{"num_key_value_heads": 3, "norm": "layernorm", "extras": ["capped logits"], "final_lr_fraction": 0.0, "doc_mask": false, "train_tokens": 108600000}
Each number is 50 + 12 x the weight over its row's rms, rounded and kept within 0 to 99. Layers, rows and columns count from 0. The size before them is the row's rms in percent of the matrix's.

# layer 8 attention value, 96x96, rms 0.261, rows 0-14, columns 0-95
111:39 26 71 58 57 67 52 47 47 55 33 52 58 44 46 53 44 66 56 63 28 47 61 48 52 53 74 46 50 53 39 52 71 70 40 48 44 53 43 46 61 46 34 52 42 41 45 73 43 33 64 41 45 57 44 59 41 33 42 77 67 42 52 52 47 29 59 59 72 50 64 62 40 46 30 46 52 44 49 55 68 63 44 82 59 29 57 57 35 63 41 49 28 32 41 55
116:36 46 55 44 58 46 47 61 44 48 46 78 27 73 35 40 54 41 38 78 46 50 41 55 30 69 60 63 46 53 53 32 45 40 50 51 45 49 42 33 54 59 39 40 35 49 49 53 36 60 57 70 45 58 55 68 45 42 53 51 53 64 52 39 45 58 61 54 73 36 62 55 34 43 59 73 58 35 58 46 66 30 32 40 39 67 56 64 51 46 25 74 43 57 33 40
105:47 47 61 50 68 63 22 63 60 54 56 53 44 49 37 51 58 30 43 66 47 41 43 52 39 42 42 62 55 53 56 56 35 74 32 68 43 42 42 78 36 58 54 32 47 37 37 38 54 26 57 33 52 55 67 23 59 33 32 55 58 45 64 71 43 61 55 59 28 59 40 51 62 53 36 37 65 64 53 50 51 53 60 54 27 52 45 63 54 57 31 39 60 55 56 45
100:47 53 59 44 43 79 56 68 68 53 49 37 65 57 27 40 36 59 66 29 28 56 52 38 55 52 46 56 49 39 62 56 48 40 64 35 54 49 42 48 30 44 33 43 30 26 57 49 53 38 50 60 61 48 46 63 56 37 67 58 53 59 52 32 26 63 72 34 49 57 50 41 55 56 28 63 45 46 55 34 45 46 74 47 60 34 30 60 44 60 60 32 62 51 50 63
106:53 65 62 46 47 45 60 58 50 40 48 57 54 48 61 40 52 47 44 48 66 46 56 44 22 39 53 39 60 49 52 84 55 40 63 28 53 57 26 32 60 40 41 69 46 59 31 32 38 33 54 35 55 49 50 59 55 49 52 67 40 42 46 36 70 68 46 38 65 52 70 59 52 33 69 30 62 38 41 49 55 41 57 37 65 43 26 42 51 73 38 52 40 46 71 37
107:38 61 53 65 85 36 63 73 46 75 35 57 66 33 60 45 43 42 41 42 39 36 61 56 44 59 24 60 59 39 50 58 60 36 56 52 48 50 43 51 68 43 37 33 56 51 57 62 39 34 30 45 44 59 55 49 39 70 21 63 64 46 40 36 47 71 42 62 53 50 59 65 49 55 19 45 55 47 48 57 44 58 39 53 45 30 42 41 48 54 49 47 46 40 60 39
095:41 42 54 73 61 57 45 54 40 62 56 48 54 52 44 66 49 52 75 64 52 59 55 59 49 61 60 71 53 49 38 41 55 51 24 41 32 23 44 52 54 75 38 63 39 48 55 60 59 47 29 47 62 46 53 54 57 62 52 40 47 39 56 43 41 28 51 51 26 56 39 46 45 53 50 41 53 51 38 54 54 58 36 76 53 39 59 26 34 43 15 47 54 54 38 81
096:69 59 38 28 48 50 61 59 49 44 67 20 34 41 42 36 48 61 47 75 36 59 33 47 69 45 43 41 54 39 51 56 70 60 65 62 51 53 50 60 54 35 60 55 70 49 63 53 46 59 66 38 59 55 52 54 40 36 62 40 58 49 36 63 73 42 39 53 23 51 50 56 43 36 79 55 60 58 60 29 64 61 55 61 59 50 38 37 55 72 29 49 44 48 52 47
102:75 39 50 31 45 51 54 43 45 61 47 43 47 53 57 50 18 47 76 58 42 48 54 56 38 63 50 53 52 46 59 51 39 44 80 43 31 39 35 50 37 54 52 39 36 34 37 57 51 60 69 50 60 67 55 56 62 51 30 63 40 60 46 49 59 60 47 44 38 39 39 37 64 50 63 28 62 44 68 59 46 52 51 63 55 72 59 45 67 31 48 35 25 68 62 28
109:38 52 31 39 36 65 42 57 43 67 64 55 54 95 46 65 44 21 55 40 30 67 50 34 49 56 56 47 29 34 35 61 48 63 49 52 49 51 38 73 36 55 67 52 44 68 40 47 62 49 53 70 44 61 54 55 49 62 47 47 49 45 41 53 55 53 32 65 47 44 32 47 62 44 38 33 59 71 48 55 58 51 43 65 46 61 59 42 29 42 47 44 69 48 67 57
106:66 58 39 35 52 63 67 51 45 30 45 62 38 45 38 62 40 55 63 49 46 48 38 48 41 54 56 65 52 53 42 31 48 41 73 73 58 54 42 67 61 75 49 62 48 47 32 66 68 65 34 59 34 54 50 37 52 61 56 59 45 58 24 50 39 57 32 33 38 32 53 65 45 64 69 36 47 25 39 57 52 55 51 61 29 49 58 52 46 62 62 25 59 44 46 35
112:63 50 61 51 42 47 42 63 44 48 48 72 49 77 56 40 57 66 57 70 29 56 25 51 59 61 54 62 26 71 56 53 60 38 44 53 56 56 77 36 43 43 46 58 28 70 51 35 43 49 40 37 53 83 50 56 72 33 57 40 54 51 41 35 48 56 50 41 48 49 72 41 50 43 60 51 37 61 33 46 75 38 39 43 51 59 56 49 58 60 55 68 54 60 39 53
094:40 73 55 44 38 71 18 34 73 60 48 50 37 49 41 41 59 56 55 57 53 43 59 36 41 62 23 56 67 43 35 46 49 33 64 56 35 39 64 57 43 36 50 58 63 40 40 56 28 48 46 40 59 59 59 47 34 62 49 54 42 56 46 68 60 48 36 55 62 62 61 37 40 31 60 78 57 65 43 54 48 63 29 36 59 55 37 57 59 53 34 45 64 52 35 40
119:47 43 41 51 49 47 67 52 57 39 59 61 45 43 60 27 64 60 64 61 44 47 70 62 51 66 43 47 51 37 50 65 55 38 73 43 38 44 52 32 46 37 57 59 16 64 58 39 44 51 34 49 61 56 49 47 42 51 31 41 38 37 58 55 53 52 45 33 41 60 39 63 49 78 51 46 34 54 53 46 31 34 68 58 90 40 67 44 41 51 52 58 65 28 57 52
104:60 68 43 63 53 61 37 41 35 24 49 54 62 34 50 52 51 48 49 58 48 41 69 42 43 34 60 73 23 65 36 56 74 62 62 39 51 56 55 49 56 40 80 43 61 53 42 47 48 41 62 61 47 40 57 46 73 42 56 45 47 14 61 54 71 60 36 41 59 47 44 55 71 36 50 57 46 68 34 59 36 51 52 55 54 28 44 45 30 36 49 50 49 40 57 54